{
  "n_kv_head": 2,
  "head_dim": 32,
  "norm_place": "pre",
  "init_std_down": 0.0625,
  "lr": 0.00778,
  "final_lr_fraction": 0.0,
  "batch_tokens": 8192,
  "doc_mask": true
}
Each number is 500 + 25 x the weight over its row's rms, rounded and kept within 0 to 999. Layers, rows and columns count from 0. Numbers have three digits each. The size before them is the row's rms in percent of the matrix's.

# layer 6 attention output (transposed), 64x64, rms 0.13, rows 14-63, columns 0-63
095:524504514540516544510481478493443490448521507528513457511505508500502483484500460497495490508490517508486458505532483533479489428478514524523510481527513546518506506490518538517465523472529474
105:498453490528474516504526530506512518510508521494488535503513478510475509480455540508493515484479525481468439455497501536524513529518472522555515507487502463485529507513472502482486461534462539
110:547473480536471504488518463496525531497500464479492488494516453536518476525524537566516462503494468516535472501501496517495472502512509492520447541484504470495521514515516490488503527516476455
119:511500539490535500491497494499499507505526488513487535515479493475467495534505479509487523460511453484523451495471485500466554497506500503503480548504484496529512521486493482445562503527435520
108:501523519462472467493494537475492464477485470504494489473471538473472521521544491497515539500488493504517468504512465466529491524465517446464519518532490493536535506486514495506480529506563508
111:544490514518487464506512487454515531487492480504498490498523548499490501480479537524522549521512547468516429493466508450485521498494499504479514530467516518538497471494482527492490484461472496
099:490477494488484479521445463478488540500497482520505515510509484498523491484534547511553488507537520464531476505477496484528502497547508517534484533525461468485465501504557520510500501491476449
094:503514504466515532494512492502485512482482508450502496485515531504489501472480499512441509515544555476448514484507484506463464507545481451463499493504484512510519462506525553495516486541496527
115:465530541497475494484487508434515497514509536476525474496518459465498498493500461494490511497526512535498471508517509537526536499491481547528491503521539498506500437503542502459479540484499502
103:465458518492519505566489455500526502499486560484508515539477531528503540444540475489503485487500498515533508456510498502468517500520504483494493500518489487476509456510509546472474473497489491
113:513504455506498471514501481513513492548483493522484480440501475498461512564483469502521479497494506480464546530494471525497518512529519499537469489551473464490523463503489519485506508477534479
127:478487488486538440505452501488472490497506502493470538509484528520487479504535509503528490505555510497539429475498501527487490492513505479529530541524497494467498534473505502518494482459489550
112:484479500496501502499456502523476532511486453563502504482494499482480518507517524498472544498532509502503480499529449529505480516484508523530508550481462504463461468464531466498500553489486521
093:500492521490528469467507502472454492483524484491498479497512495542469489518537462521480538524495494527541486541490569481487464529502513474556471512511506483501480513484500454464471497495522503
099:504476529546533481503468520488538500509545498479545464484504523497518446518486465476483483516495500487491545493485494511468516493461518507528500450495535513515465486519443505528479524497492536
102:501511481472480480523488519517530424497489501519546499521473518463486522499536535503509519475509485486512448502508507489493490479497532518513493499448483473557535502518508492542484452528477489
101:520486515520501503506490528504484477497481500545557514540522458481513483508493472498471535484501498449520487493511479484425520543458477485494544530455505497489510517505521495493451491513508519
111:483509470503490488519468565456505485489501502508516512488500482527522507545502538545469471502471531494497506502495493493454519521511529481516523427487517457505486513500453526534516477500481530
085:506571476473500523479515507510484497467510510459474514520507491497473529554552530498511471476484518485520466502493462492492515474536503491491494513474501486491491493513534492462554513550456513
077:457536502505538495501500534514483506524482505513524478480449486519462485474510558483486528511484516501485487475489511500512497511523488544453492484516460472481555542513541500467519513521460515
085:481514518466474544497473528545536485460528468481487517533498506519524523467461518480511482481493481562476544517545512509465516477500484499519518477506510486483504474505475458510494511537535508
091:445507485512505471448517503456517540551512476479499498509476534471482513501530524503495463512496501507482501503518504521509485499463516488504474527506530534532548481507525437472497491448516506
102:483465488474513538516544495533450518565516481495496509508459499498501526492500531477471484504509525514523493477509535444493480517514501485497533476461500483494480499498429488509490521534513536
073:493500524508523438483485472525474468513495542505513501513519476481515482540479491468451476481528479487515505517519544492505517496486485444526447501487524462536509499541552492489493499516513514
099:485507493519500519500504501536476460505502529506540519529445483481558515484530500470477517501472430469482489510528479507474470486481490536541504489504503491524451512546496498524507521513481530
089:488513530444526469514491490460482443521517497510511484541503514454490513488501492512492521515500435465493534544481516530463493547476535519506488488504498500513514524501453480475524510498485528
084:505495518528482473503511534530477543517461518494411508506543474470504469508478481491498494534480523481515519498527512487446524496496472536505529479489513507518454513516493524495541503488468506
097:510528494524559493488470473525494486528512508486458516521473467483526439509493471527485507493491512547512509534517494562512470475506495503500524476523533517494487452458522516515477480488525484
098:484502474472486467532535507515498533488464496486506520496475532520528497474478513506482495524473539504482549500466446479550494509549506509465536464472485518513510536499478474517504481513465543
088:474497507510490543488503457510472511441521503538480509477560512497481477517494522469516506510490502538509508516486448516500509446521551441509523496535501487519472521505493465505522519508519487
095:521529487507439497540513505502495490487504530466514458436513486503513446495520544462478473520500533528550499541449513486522477510500494490501494506543485476529520480483496510499494501504498476
084:496529483521474545501518479475463481486537524503519495491564476513515508450487500516472479456530529500443486510507497511532466507500542537534499480514529482486502529533488509480468468505487495
093:489540507499524534495482483550494481468476509507476475497487548487491484497527495489494488466519491510492520555507494460502488458508457537499498546525501487547534475498502492442486524447509505
102:448478468469525450511507539518483466518505545475493515458519504509508513496517517503518477500477468502494503498527451495510540459486509499563486470499536474496543477536518497492485523505529494
101:481498499475464570515484423487524516490509506476502487477503478520508491519510514461514497514521567476503539446482501529475472517544498482511491508496523499468497482481516508475526530508490496
096:486495493497467475490459529528502473506478510510505490514432475514496471542525477472510485477495524506533506477522492523497533478512528538546512482543454523517482530481515474496516486457552499
087:506461484512488485470471496546479500509483501519491534536462497490505524468450511520535526485534503474488525512493511526463522503520499516520542498449442551520495474508481536468506496489510525
085:462459506473502522501504484525554509522487504488536497510457497471515543462471495541476477486531494509559539481485532502463491493495488533481514445539465501482482498479509495484529481499500490
086:484451518489515520511554520502531509474501501484498515516448492467473485503514516509508494499511485480433506524501496454493532476508497458474450496541530504536517503499499515448527511518510544
087:498507452524474511480507488504504469472515504548477493502521495562461477512493512505503468523499499502550507490503484489466528551543496466470488442510507518528508515464490507534479462502496537
098:468479546497505515472497514507497469507518449519507528521551490504522500490518486508515503512522540462500432497511518479510533525479515451508497501512486483487552482497472487484427521511499517
092:477510510531455487473514495508488482496501513483505494499490524507511494513522550482502498445486490462467531539544489491470537470474524507521463490471547524496557530475507523500508506525446502
104:496521475532505521531500446490499517499474458515473489487530491539492465501524508482490458476473521473493491516497538514483527461521494452547485481525508489491512507530510506502550571512481495
107:491488496470489538526528483507479493479482511481492518477571527490519480496481458474500449508465501534505462488512531550543481548507518496497456512514500520498528487494493482515521483503526453
085:518484529461500499477486497468525492476498543476498489540479467481463551502502473474490508483453479511471551505484497482507524494524520484505504433538499504542501490547496507524462531492484514
102:538520483512490517480501544505543546479507504498515509508445535493525468489497451524514480506454492471534511467539501514471502472459478493499460510487487492528503550530528512471485508492496530
094:559512483489487517495470521473456500505471478490476501488462476489502556473524510511501509524517501526495491444484481509480567473522473534456527502490486474509522487533497515528516492530531481
084:476512472492507507481456523512510468518489502508508488504447512444487515491489502524515496485492493475509500506507472509525450506501459502499483422493533538504520538561485522524521468535521485
103:484467535521475480513505541498498528524465439496506543465494477536492501527443520523492497502501485542486499531458487511511494511498514481504524519495495466492527508509485522462519516431520526
098:502500486502536490487488478512512478490484497455511475542479517475524516476492501537537511478511538496508465457482461520491478516496503540468480503470533499490441528481499491556521490498542551
# layer 6 attention value, 64x64, rms 0.17, rows 15-63, columns 0-63
099:476489506484535523503495503467531524486498467476504468504495482513533491485551457518532501514524538487497548559470456472510511456498479477450520489497509507494480502481537489515515513497550477
105:423534475478478487496487521490484523501531511489518511483515535510500497464497502461452550477524539498455496488500528501485501497529459494482508492520532501479496502504478480547557509502487533
112:504503472491484488494494479483518485511502491511491491511505499474513492468530497496511442533524523527465531517540547502492473492495505517490524477451514468478487559513519539550440522454514511
102:528465509511522496495513477552486485528530471492502504500527495495487534470482544483512459505470462545505529496513517512481558504501500524504490519493547468468510483476454520497523445480478477
096:494470532477497501507505492521493513472528505517483492490475510472436504558512502488513462523495473517521553497536484549512519501481489502469483511510468441465482522462520483524524508543520507
089:496512524505469512467538545528486492448518519459502491475487510512467534539487488504428526497507493520517502459526484499467494518457481486502504466477530554499522533505484492492513511498537510
092:465476467556506506512507535484505505480519496559500489527487479510535478554474530494562484449495488517522472502488519490555518485454506517491515507474500467502506514498462481498484510478506491
115:523474465473539541562484503502492478500539496500474502499500516534509507519524499520516497473478476509483522517494485481470461487482537463508505526484468494474493555536489471497511424521503500
102:498521478507505511501505512510480425510537471461519481479522482549485494557496524516491488532516457485444517505461510482503486511461489541511511493529488517472516528490502465498532529523483496
100:482506515490510518475489500484477525461491490460474553565488467530509475486539555473500536491524484524534470541519536481468504478485489484445493486494520517492479512525499492491483502518479480
097:491507497491479548483545468529516480528525502500534478541484471506501495503489525575481507517464494490488521502492498498532512534474487512456468463444507512484514493516466506496503519533493448
101:474523525516509490487553476505534461501477490460477531517497478505513486501507484509559488524516496496504506452496536465485520444524500489476487475506548479503522523534467526506500436495501487
088:509501473471455468536518508518546484509471505521483499535530506480535527490497544482506453493507506489482483492473456518528488480474578502446514479489510502486506499488476527489530510534507513
097:497498482460484529519515503505503441533459528520468518507495452509456525498500489532534507521476521483484447534498524509491466507508506518471489529532458479475513519530556485483488481518514490
092:540450502515521492485547492519464535525526536481478508472499522490536503509514493479492488515467467468497551478498495495519521533508479500488515488530530536441476531457493511465501499461516498
092:490498491493528520481509512489492504509502469471434466503504504516461499489513512509550494490488509525482536467492570501545480457549525550499475497502483546482456502509483514504501500496469515
105:482493534477488504529560509519473547521514499492468469544495481514454484438471500485548515486515484504485484523487483522547484499503501505478477515496499531458491508548518467498483516521525488
085:509454447520511528489493491500517482529484535520524483456530524514504490503464484550511517481509483520494550552489476490497479520514464466502497486488502502521496537477487527519531450461487463
090:554474482454450519499481479481499481533506483470497513467519495499508537490541520522485466478530523472484469535503479525480488533487470483522489522510507548563485503486515509509490498487521542
090:496513495521529517474493490465483491511498525546484485516477490490522500538539511463556521507493508483490501469486482490552483495492506491474492476492487496509440546465559532512492546468466502
100:490468527495514524554443541509441493492518463514526487513507462500470474462504486508481509496486489483496468529499539482519513512552455497530519464493486489459490514519533522492499509525496514
104:474506505513501485488439499507538477491478474508481505472536493475537491446500471493508524535471478503464510519476488512515504528548520488498462511516458512490557512527553465518487514503476519
092:486502479468483552499500527463500491491522480478496479517455532529468486500491543500566569494496528514507456502507492504491495493501524536506521510509483524459533491495461483474524497466468510
115:487476493485495458498474499518522530513501450524480463511556518436502488487494518478546438484527549539480528474498521476541520503514506480491504505477503498492537481483497537504498494496506487
102:454508526534494517493514517521514556478491516502522511455482468529517467439497503529481506467510542499516500468481498472522536461519465478454523524510539502536494501491522506512478513468496495
102:499456468523531484489526469497494470462516469509530490460486505517546517487465558519513479477472482536498496504487503499547510510507526464501502518470482515500559486474467500508512550523485489
103:490489498497453486504549505530506496463509482502506457503520519517480541543510508513496503528502494481456515487482492481506563509501480514527501509474459473487486532564479455504527527470486460
106:505497495474537524489500474512527495501516492494488491459522469470477513481556507473540467480485450477530496467522573541447500512503497491489493518510506507505482531538504521477501480477537474
094:561516470504511521575475511482533479506492470494499505532493521512565503493441498500515444480509513484504461492488493454462490490511495511496474523475530498510499524512496531474501499480493504
097:475451537507511519526534490470530511552474509488466525528489489528488519502494447534509492497477493476476494480534483555480501473516496512473501538471547529468511519522468498500461517491506485
092:545452497520491496512487526515538527484470488466502521520512532479523525513465483507502478531465481467534507456508514543509539492519466484493463510502514516508507431450495530494518501508487482
107:526497491447493499503533517461494544539489478517528512517504454521488506520497508512538527479516537489500468508496466511498517470495512450479466446499461514493463511500541476529523500527526470
096:515486498532486538438504482478521537504510453501514465567516503463485495529468507472496521456533509504508482497482535510523468557511494535509479506521497518519457507487480511490507498508463505
097:512480536555478491510515536528471473490529513520472502504517531506499497465543477522508478464511443516521500529462485510533535507494511487440509484504517527474456504521468496510497453512486503
090:492491463517561479489536465493507526514522480547492437532508501513497538507510530475531502498493523515481469545467499506508514477507445498496496473472502463501501474497498516501466549531491478
097:472544528489505504540489510498537481517545476513484499482507455495484520492490524489481509522478498528486466466537463474509517503491474467456477517518519463506509504496511449575502535519493484
089:480513507514505515507494537504472530508511494486457477536513488532500467462514510472511524539462461478441511474526479524579509511497517476526499548486477515533490481508492487489474500502482472
092:541549524460487499464433481512496506500510506540524501507511540532503503486519470526516485481464507498568493477468518497509454532512476497515505483501477498518542488510463507479527483491497470
090:508468492504508495485510503465494488518521502454511462481485501475499533479467476504520497509448525540499506500506549508497452433525540513558515522509497452515503495514499508484533536492533494
104:509495511488464508567507472478495510488458553518498471525454526472469515481479521507479476462476465519525511498480467536509495510513511562543496523488514504509490462500529485500495510535523509
097:541492517507533506488461530472528510504505502464484506501481514528483520522546492484522479504556500522512512518491479501519416484539514451481526513478471494474466490477480455504527504495499516
108:540453520505506504465503518511491440500540540496518471524505496504516506514503528508519505550492500532512503482478455502498517512496510535465463493449508508532500522476497491431473455509511498
102:504476484514498452494530506482527497505520544472485497450504469508502501532481536513487477528499478503519500501470485510517469501473475564500527517486511465482525507539470557491482504526448540
099:485520434520501474517479467532511483512480460549518471464519540503509494481500485460535479486505509479496476484503501518514544506483509491494488556512521455493500524483510517447525493524528529
117:501487498496492486465504500470508455478454525510475481470517500524483501534496574489539507471527497523462478486490514469521530509569489504503506530515518484485497458477468499520551502491507516
097:463492518464507478536538482546523489495516543523510510504493481516519456516511486473541510453502509469484488490499518464487450506489486462491476526536509535492495531483531490518477524483455540
101:519490439489473488532512505490521500469500427480492496495541463507483468523522525518502493506512516475492509487492510500506506475526565486484523517527491456555517483488481467524502511483470539
103:504501478519519481500487470506489495488536549522482470501473468470481502476508477476482514556496514498512489460524535490486508524523446484528468478491514570541511538507513463500481467529494508
101:454517499524451490503518525483498537534530481526493521503497496507551509500521465454476528497488464469506529481509523489510517476544486496526548466512487471498536473525516515477489484512468450
# layer 6 attention query, 64x64, rms 0.191, rows 32-63, columns 0-63
109:487518469494494493493544487526477445515480497482502460477522456484493479476558519512513508512480516485538481471536495493494449545520495521475490480538514486499500522498526465499506470548527534
104:540486499499537512530501445493474512447505514520489452479511497507500463474519481516521498488482540496485476486526514472544477499544498444521512470507513487510545508478476540499506500499550517
106:513500484482517483481518480474495542485524434460464535517487506550485532555497525557501505533490510502500501507509508488481505527510461456488499476500499466516508488510492502464520547458488490
090:447476477505460508525510480468488560492459537494545491473494516534498445497514558518496483512507509469488483522515485489504503488513478534493493506554511482471514518495505526517529468464484492
109:464479506491504492467505504465478535527494527494510487477455527471515514477519480470515521559501496507510558497524488495517525482497493510516472520509529565484514439469501469509486522469532520
102:461500530496534510479528486464557485494489486522518492511517534472499495533558489467539507486473508514473486509530477504531524484492494480458474527467517483481463548501490514463474496538500523
101:523512517495435544507465509495544512545496473539503500482507497493497466478496492528489496525505514564491457475450511510516509477497522538480530459499451490479508509491480480494505469507521521
114:519484458515527501494446485493509534534488504498514478498499484509490541476486446520501484514488499529490522457461505473527490565546497525527498502496476548470468542498491516518488482475506470
096:501487505490515514488493475485487456497508495524519511477464460566520514499497500490508491493586508550484506455514531491518471497509503488490515513471452479468465500508550500526516509533480502
117:484468496514504552478495503507486470519477513490499460485533484573497506516491523441508486473474531513494536513476500517498510505505459489508508484471477536496538551474499467521549473504514480
100:489505522498487529514543480460427497448499465503506539500471509497474494467483486480506447484493524505510525512500515522519494537497525524487496520480481489539499501500540530470564494508522479
117:461542488487494489479525457487497486507484527531502541490520517470456484557484531502527511500520518535511490506482457493493458472555499533467520458489510529483498485461506507494529513472495527
111:451467488496533505516523493500536488530474510502476464517462504453551476467499533520486495526491484457528522543492538510480489492490524472518487458497510503528514502516510477461560517497486510
092:464491504523538493506510485531489508498507527482555514529495521527502525464513474495466469511461490532498475462536455492552474488502480466498480461532482540497491517499500511488518517462470544
107:530522454512543498497500519515474517532498513499473512472538515489473548502515479483463464461493477507503489517478551499514501470501499527448442522487532477506519486531518492524496506537459489
100:477474494522499526471491475473466488486494543492489502519566538500532544496542494481462536545488508537524465493474531524489484484489507510526496444500497493473474480511510471471481491519521518
103:482480533499531471500456535490477475519513491530494481521523507475522500480436492492505519532510492556508510512477517514494512554489472475442542522535464459489504485526501502499520487473516507
102:499482519501558482493508537508528528472501514478491522459472535458487475438483474514538506530533482465473473475500498508466503472486501489483519508530469549517527508487544521511510501477521491
101:479539499472475503464474489529502485501468509544531511511540508510480512489529524507486511476508480496510512523516455494517490461487467522503506506513485527507521529502508446428561508533479466
106:508513532475478531509485464537501487471525513506518503557483508515507514509517530494530517491485500460449495538500501523451546516452488466458522499485507482455526496500499463515513464498536509
108:495473494514480504447550480508505493546483474488519516488540503473501560480501531503518498482530510453437473496495509502496477524535512461515486496486483500505550476503470487524503500476541530
097:502505483512491535470470522480514537494486487515534517536487488500482512472526522488530511468489482495566529480488489501474471492514443457490504501500499481479548531497496493531439491511552519
108:526492506493482503489523504478476467504521515516514522522500511475494448502512449513516537496505470480487501505499558459487505480491447544503429553475476505542518535518475505516492510501511503
094:470467505484522500495468517518519474501511510476507496491514526482453510475506539520495520476492508470481535487478531512549438494464555476472498547463507544509520518502487487501530488468524530
090:438520513506478511522467503528483563479493516503491510483517485496463504446518465493505541478525504525491447501516515467481489524506527487499469469515507515537509477529457489514533502523538483
094:522510487498508509544454517494537514469480492509526502502509484524511520490522515486502488462480540464488487467517467457476541465476500487515506552521500483510518486466484549482568488468523488
107:483480533522513477528546476494499542526523459539500497488511515527471494458442526503483512523524546497511496527495495478521501511502507489464516520473463484474534477474445481510466525532496495
114:522500475463508457506522487518558496486532541500496505485514467524468505462498540462522480526498498487522479514507535446514492509548481505522463467517490471479458523497475515529534476498511497
109:511451492501494452439503461527522514550507533488445520550470452484511502487510494514530512482483508496510472537458497483528520488502516522503496501512526524521528465520489507525526516495499482
097:477506478505489506496512475517489497544497513485502514503514529506494479509508472529552484515510497464556457452460505487526513467487516447483467510490510475530514511496494476560542509468487545
107:481479483500543553551499531527518510498484442495504514515480467494509519467502534484513540490525481497480488510466534496555507503522472505497514498524488512506489442449507520483461506482487473
108:523523504493489451502515491460517493502556472500545490484477509520533541481537499492472503476541485543488478495480497540499473521521526483493452497446544513493506526494508457494514482502466502
# layer 6 attention key, 64x64, rms 0.195, rows 32-63, columns 0-63
113:500497511506522500510509524525486506509506499525501475479492506490544500506526476530465496491519519502544442472511512532487497567518533469538471478482485468444493476450492491549491466497525491
101:540493534501517454469546462471466512513495472487479497522551492470481489542511487468470483489507502479524484521499546473508524523546509499518499518544523493497488480475510475524443502480510516
094:473503502491509470505457515494452504484474483487453526527476543531465518514469524533517493535521504476522502526513507452483515500527478498487455543541523512495511483465528476465509529504538498
088:511499499540485457560474466479513529480510532522500505474501507486497479478516524509525468490513491550480476489485477495481528486504532519571467461544480495522489542476493476502503501505457491
111:484502479495497495488503495426508519493509512475489515522509504471485549466549537501521507521472527517498513520520490495496471506461487521529558474494504497520496545488506438505492459495518449
098:463500547510515494494513473511498509498502474488568487518534490506476510494533537496463502447508530503499473503494493496507493466489505468501472523479533482501554495522455511517502478550452544
109:512501498554506504495494462500544485533519446526511488481486494516498516478486480519505538522507528519543441471479514502515533458504497508477538531504447523497492454507504465533483491469487499
110:535496485467536526491459501518519527491513490452551496521515498543472484470452464523536481531524469511487500485496509500507494525513514523498531500495505509517478496522498492564447468490480465
107:525534511483492537529482461491501482530509489519506487523477543515501537452507501493513486486553470491495491472461539553499489535510496484481476519492463476495452497516534501488490457536520535
123:476475473474458477510503457494505505526496531490492486479517499517513497512459523453549495498556500497510502533466488517502519513503507516528526507496453516459545486476466496550500495463525544
104:475497559509465477492499470464447468522548489507504526553502510473467493522497498500518498482523482495511496482497468575514474486503532471483496507535462498487521523500544497504512483499529490
124:459552509514472543513470459524483510531507506557474523519534480462494497496490532479452479523460512477518497489462461478484453508529512502529516508512498500490505517529527501523516473475487496
124:479458551537511495516520484514495480510508541501481510541484493476535459501503520506502516503518510468509512522471485505476461491481470488547505467543512495484482466455533501496573501465500507
096:474464499475495499501501497519488527518480481466463481544484450523474512494568507504506477532488495506532518480526472516524486545503505500523502519573484517488460502473467538485518487487487477
112:531494465452515478515507509529481488490491538494465484478515529473494495466515517520458523468502489500496446528499462497534482477467500512447550521541492495545538478521502518507507493525518484
109:482547506489502521516522453507475459477516509476478466471507526505520490471522509472511497563484542524488509486504525476476482515508516460467532464494483523441484504497461495525514514542515481
103:501516523502549490525492505500496492474455481480537526478452486494509497535497473485502522488562534509488509481493474476427508512523525492458547520526463492483478484530505490467496525486505518
107:491475503509528496510489534477517513512514479493450535511488527453505526534491496487480502502516471541466501520491479500456543521494516500519506478496472510496485486553541547453509482506440464
112:483502509441480540510489488541506466519461509513473557458509452475541520488498541533513477502535489515461508477504509535518497507502495475509487498515494510513533487447501468505536484488473500
101:514469509519482501476488502502471455459467524521499479498464497497457552524516501452541518487497507521475504477515479500507531494549476481498500502515524571495506509515488476535507523462483543
102:478468520497536494501552497539466512490530454539503514500523466511481527494481493497497489535486448498473471521522451478466485497487508496535504510488497512497533509478463485550492494509566499
106:499478451505499506480531527475481495472508505495514542483521469508481540490511523505496495496487527550509506485494472462513502534529476585494455522457518467457512501488474506518504469513499523
105:509542521492528526495499515471481429470488517501511522523493496433514504526524489513523485516501444478495473530509513512506537492490484512450486543475476470504542523524457511501525491511495497
085:494479527504534499519515444478486519507492510508505504524544493507489489482489517533487509495519456535493585519486460491531504512460499470489488488482522476465455494531485482507536503448496512
098:514466483520544461457499452536451514480462511491513469489550505486503527508503505501481490525495540506493494507502488540455477513479510532499523500551527499531469493478514498525515505462524463
092:531513525451532483493495487488487513502541501459466532465512476505509547506505472503527501463477476524488558460471481539494504482521528526519488507504507503521519453471540465476512523487482512
117:503508526492529523531520474489508513507485490527479559486482492476487541485423500520495507521497527487502501530468524492500509532540497461466511478484482500528504505508477509466441491476485558
114:531472481456471486573498514515526484443516489522507526499495506506485519490518539501464508520484502448513481504476515493499504492497557517501476481539520481493490504488483550524472447481521495
107:525511491489533495482492520541492497487488519526453521523485472499521487518488460486517474532482510462484482527466505507513529469488522510511545452511567525460487507535501475481514447493532487
093:450470500484505516512488469489485482498488507508444501512496543470543521507529445518495442538513487511546464510502487491524513513487535517504501463474518507515486502503510474505504511470507570
112:522482510531507532511500492523483488493521483479491520482517467565492541461515476510483532469526506522488508519473495510485499463515451509540519522508506489492477484491477531455434482509532452
109:501486519441443561507519470472516521496513478526522464549486483489483509462487485533511511487515519503469470491543475490511494520477526473501454520532507483530493477509485514504541503532508510
# layer 6 MLP up, 256x64, rms 0.26, rows 0-25, columns 0-63
098:471534509485466515481542535471501486479491521450505479483484494502562512499517505484477502485516488518513491515496513477492460485503517512531463456506572452499531506527533500490486495555500500
104:522510512536487516516511505463508533487491503482492500471520500479466540500513481488502475533475558520496448482501550498477555486520485484483451480519453549510461487511481518465518496513508499
125:551504514491469522481511493490529516520482472506468476527474475493512554513522491552498518500469467502509513540477471465496485529505547463473475519469495516510508511493556494456502520512474465
098:482444511498440513482520481498539502533511496529531489509533481502449514481503490506519447472489510488487509487501564524481521473532525481486478485557496495498504498484470522514541538506496498
072:445457510515488469484483517492505540558509502498507497512509521544454551498492464473490503523510501489491465501496532508506535536544466511508477495491524520512494509486455485481502508467534454
100:485479513509514552532538517487490521475503466460526481486517456498518488534524477498533462487537544522499478528503508506508470555509474472512528485507466478533488509492465496548475468483499495
106:459493489491498541473517479522496499486507541463481500500509532484494511428492459471517555493540490469493510516465518486518499519482465485496487531525533523518512476500494501455499548526462510
089:503502450488516485477505527478496498556496460449510499497461526531470507522503524529557495516512527480479510478480538529497484506540489470484468524494492488480517504478517521533525539476455484
098:512463528482498506535524528489538506483520525488518460512469515507496550542495493503494436473461503476493499519458545498530511452508487530501524496516482506517494496433500501485508493528475477
096:478532501472448513502508544471490550454474517510486488509509473471456510507533476560475465484491511482501505465515485483493530486526496470511492490487500551522493492495511534499499550466508529
126:503455500541515494490508514538522496496542468497474511476505494519481524562478486487439487496448477530491490511476500508481492496494526503538509483476529530492505520512428518490502490514450501
106:478529536476512537489458505501486528480506498498440502455532498506499499469471526499499489491507522550505513473513508452508506536484467457486524517495542453480506494514534521466501550509491479
105:529543538542481521518498533483488482490541510520493540518460491481466487502533488528498467516534458543482452487530496520525497509493549489482482502484463490505480493505509488491499472522445522
107:520479525443556502495473492488531534480517535475523521533487473514487482516499493507482476529497519480499501532456502467536501528498475526503485480466506491517466540483450503539500552488487515
087:496456502520526600477456492475515502541501486492507517473514534514444491498534517514496505515484472511474508497493482513496510489538507516445468497481531508519474508455487502504504484497504522
100:499490515454448517490491525464499556494502521534478509491496477474480499558531505500479479504515495515513507440479514482497504531525489538483509497480493530528511462528519535479491544467486460
099:524540513493494514496552497468450484458510515490481530483519523521506551500527476475514494504472509508520508496487459490517505477529524470489472488499459498494549454559469505462518490524479499
114:488505496485505503518492552508503516500499525505483524442496535493490490484469497475484523457523515470491442485485503496503528485521485484574511507500517516507506468477434519525485473482515557
086:488528553518516516490461501503474497478538518496488472501466547509481514467542515474491501529496459499461490523513480504472461539463502485524503493473501491508508476534522482486528483462528560
101:473495511476471500507460571487531475494495482507511449470475519523553477495496493515521476524544519546524503506513522524529502504458522498502501485499474534513446515524514520527487489480486467
104:517517470512504525513509481518498525513540521515472476493490501530528520488504511530503505502459486507490500416526528559510482499497488468517435490471493510496534461515479517525503509453471519
093:498477533533546513486464502529478499499535508461460492495476499515491468516509460489472493471509535473528504536474515497472488503545515441481484447497512494545527504515500485511504490553480489
112:506519457563435512524494491481531536511506462444479512499496491492492505506527499496510534499545492474487487496483545492502508535500524472509510469520491474561484518481479504515504457484515481
098:524537497500516481520467486495476483522506491489525470493475546514504496487474519477522449525530558486465473516486488498474468477541546502459463478508523541515531504527532523510496490493463509
099:514481476475519515516495481498440500510530539486517498453485515517507519436500492525526461506498501502493514546499489500450480523505511481517454525481529524539523466456515521508481487527487540
099:465498539495444515516512506495525491474508503447524515519458496511484467440561487527511537468489513527526484509521532499522508489552504462490507523466484508507508489513499536492489507512470476
# layer 6 MLP down (transposed), 256x64, rms 0.0516, rows 0-24, columns 0-63
098:510531493469526498498502514502528493493512523515452444464557478511519440502486519498504438495492526503536515507477519548500499459531507480503486495525477517496490509504545500533507496492483452
111:503470513504495459505497463472471521448487479534522500473563481498520509461483485493504520509520479524505478535455493503514513513481543445512474516519532523488499512471464510479562502492500507
086:505498480530517472467505514517498465509480484481549459538464524531492490499498515444545484490505522479467527481496498505507514505523471491465540474544500477538531510480455493501489511525546525
117:475474447533486565511557515499511538509506496535513506494491487520474520496462502502501483474493517482467474506503496482473548477462510515519506491514489514528463522481470531464523505480487444
087:484520501490485551518481520526445550496503491515479497523485509479492455490507495553488525486482521508499469495503510523480497497524468484520492525443555461463454528514531511505528485508484482
100:544486550508496499483488487467471483546527538518505540482546486487463500487508538520481475531487500527499512506457523518504481520478492512448517499483469502471473526449524493491509488509459529
089:516513500545530472541470490492480486513512407490539470533505482540469491529507512514489499493462463515503501495522517479514503464494473481486527507525514513519480466537494491536497510476533506
091:464501502518516506532519476538490461504500494486489505474474489469529460507456501493459486520485514513517525504495481463507501481475499485537511479478552524565490516545520515496446479477526465
099:484542513467469536509512489480453526488490496476502500487502494509518493521477520508486489492496524501475485498491525523478507464522482543512548492506523496504458484497533536513595521486477449
092:471541470515477506537492492523481503539521456480503501496565512517514542471519491499515578455541471483509503498485495478475498483478459487472508495492467509500486510492487505502461500478523528
085:523493491527498472478470499519547491512463501477513457544464511542510499487488480466525500451471520474466538467499542518500510479495458516440504488531495469502487495486507504483540481482524508
109:520484512535479511564516496490496478504530499490473480484569509500504496537500486526466510519557496524515494502497494481535499473478527535509493514495517496497491431499472530496530484502525441
088:521475482500530538496510541500486520481506500487488472502538522507540489465532496496455495495483531469540484480481494515545482481481531519510464505526547502517510474446526530531466514474531468
084:472474519521495485500512472482476502474510500480463533494542519482538474515523497524467497469495524471522463531483485543500457454459503506528503514515535456505508496507524465548508544482502470
102:504481480512498519517535478520506445490474505492514530494527509481494514545497485524473506516550525510530482541505500502534484443529485513470475529487497492503466450507543521565471509509491492
113:448529476511551517491471500529524512523534494474477519497546513492508498452479517513503546466502494472485543523490478562521501480499505457505527504470509461495470517507517506531522483495471486
093:513504492489475518543501515487537510479499486541545477462555497512501529503532458511486474502508499479521425482499513485519513463506516511504522486483529497480478483499543472545493520520552503
092:506476453511503503499504512503488520540490517506486496541455508536496445486533455505454480475460489489499495492527541538470480491504486542499493508555468504527554502490538496517505502476497498
108:505479513509526548489517482516490522519471446501479531532484432497543477483501464503479519494477487475470497489474510522492527521468492535530483507499503451515470505501512547498532545472478497
077:505517488516531474510502456505526462457531453468491454492502505500521523481503518515474470459531514483486505522498506570498535498493504510510520541517488487507548473504542494479537517471522485
111:518502530513474530478515493490515530477454480513510500458536489488533481510511503430491494510496529480509491519489465438531499530456510540531532516514516481512456528515495484506531493531476514
096:461485486530496489532509510493452494468509492513533507522455474506457476516523525487519513511502487484482508471541499470526480462481512477541481502493461538558505545511510523506506462472516541
114:480508488530443497509530495460504519459463531477506519476510514485540481520535519514440494479533486523480505526451451515498496496511487514504539465477500464495499490508508498462478506523547508
085:480502484517469463500497546527521552483480531509508509512547489510483489548493489495504522494478509502529529508519512474498488469477468463503488561494524469520477505489485472464500507558550522
105:495526531518492526481518473472523469523466459490504493500483498463504481510566475488567518518476510496513506465463490502535535515468493482561508483483532506446492491494506484503526498486488491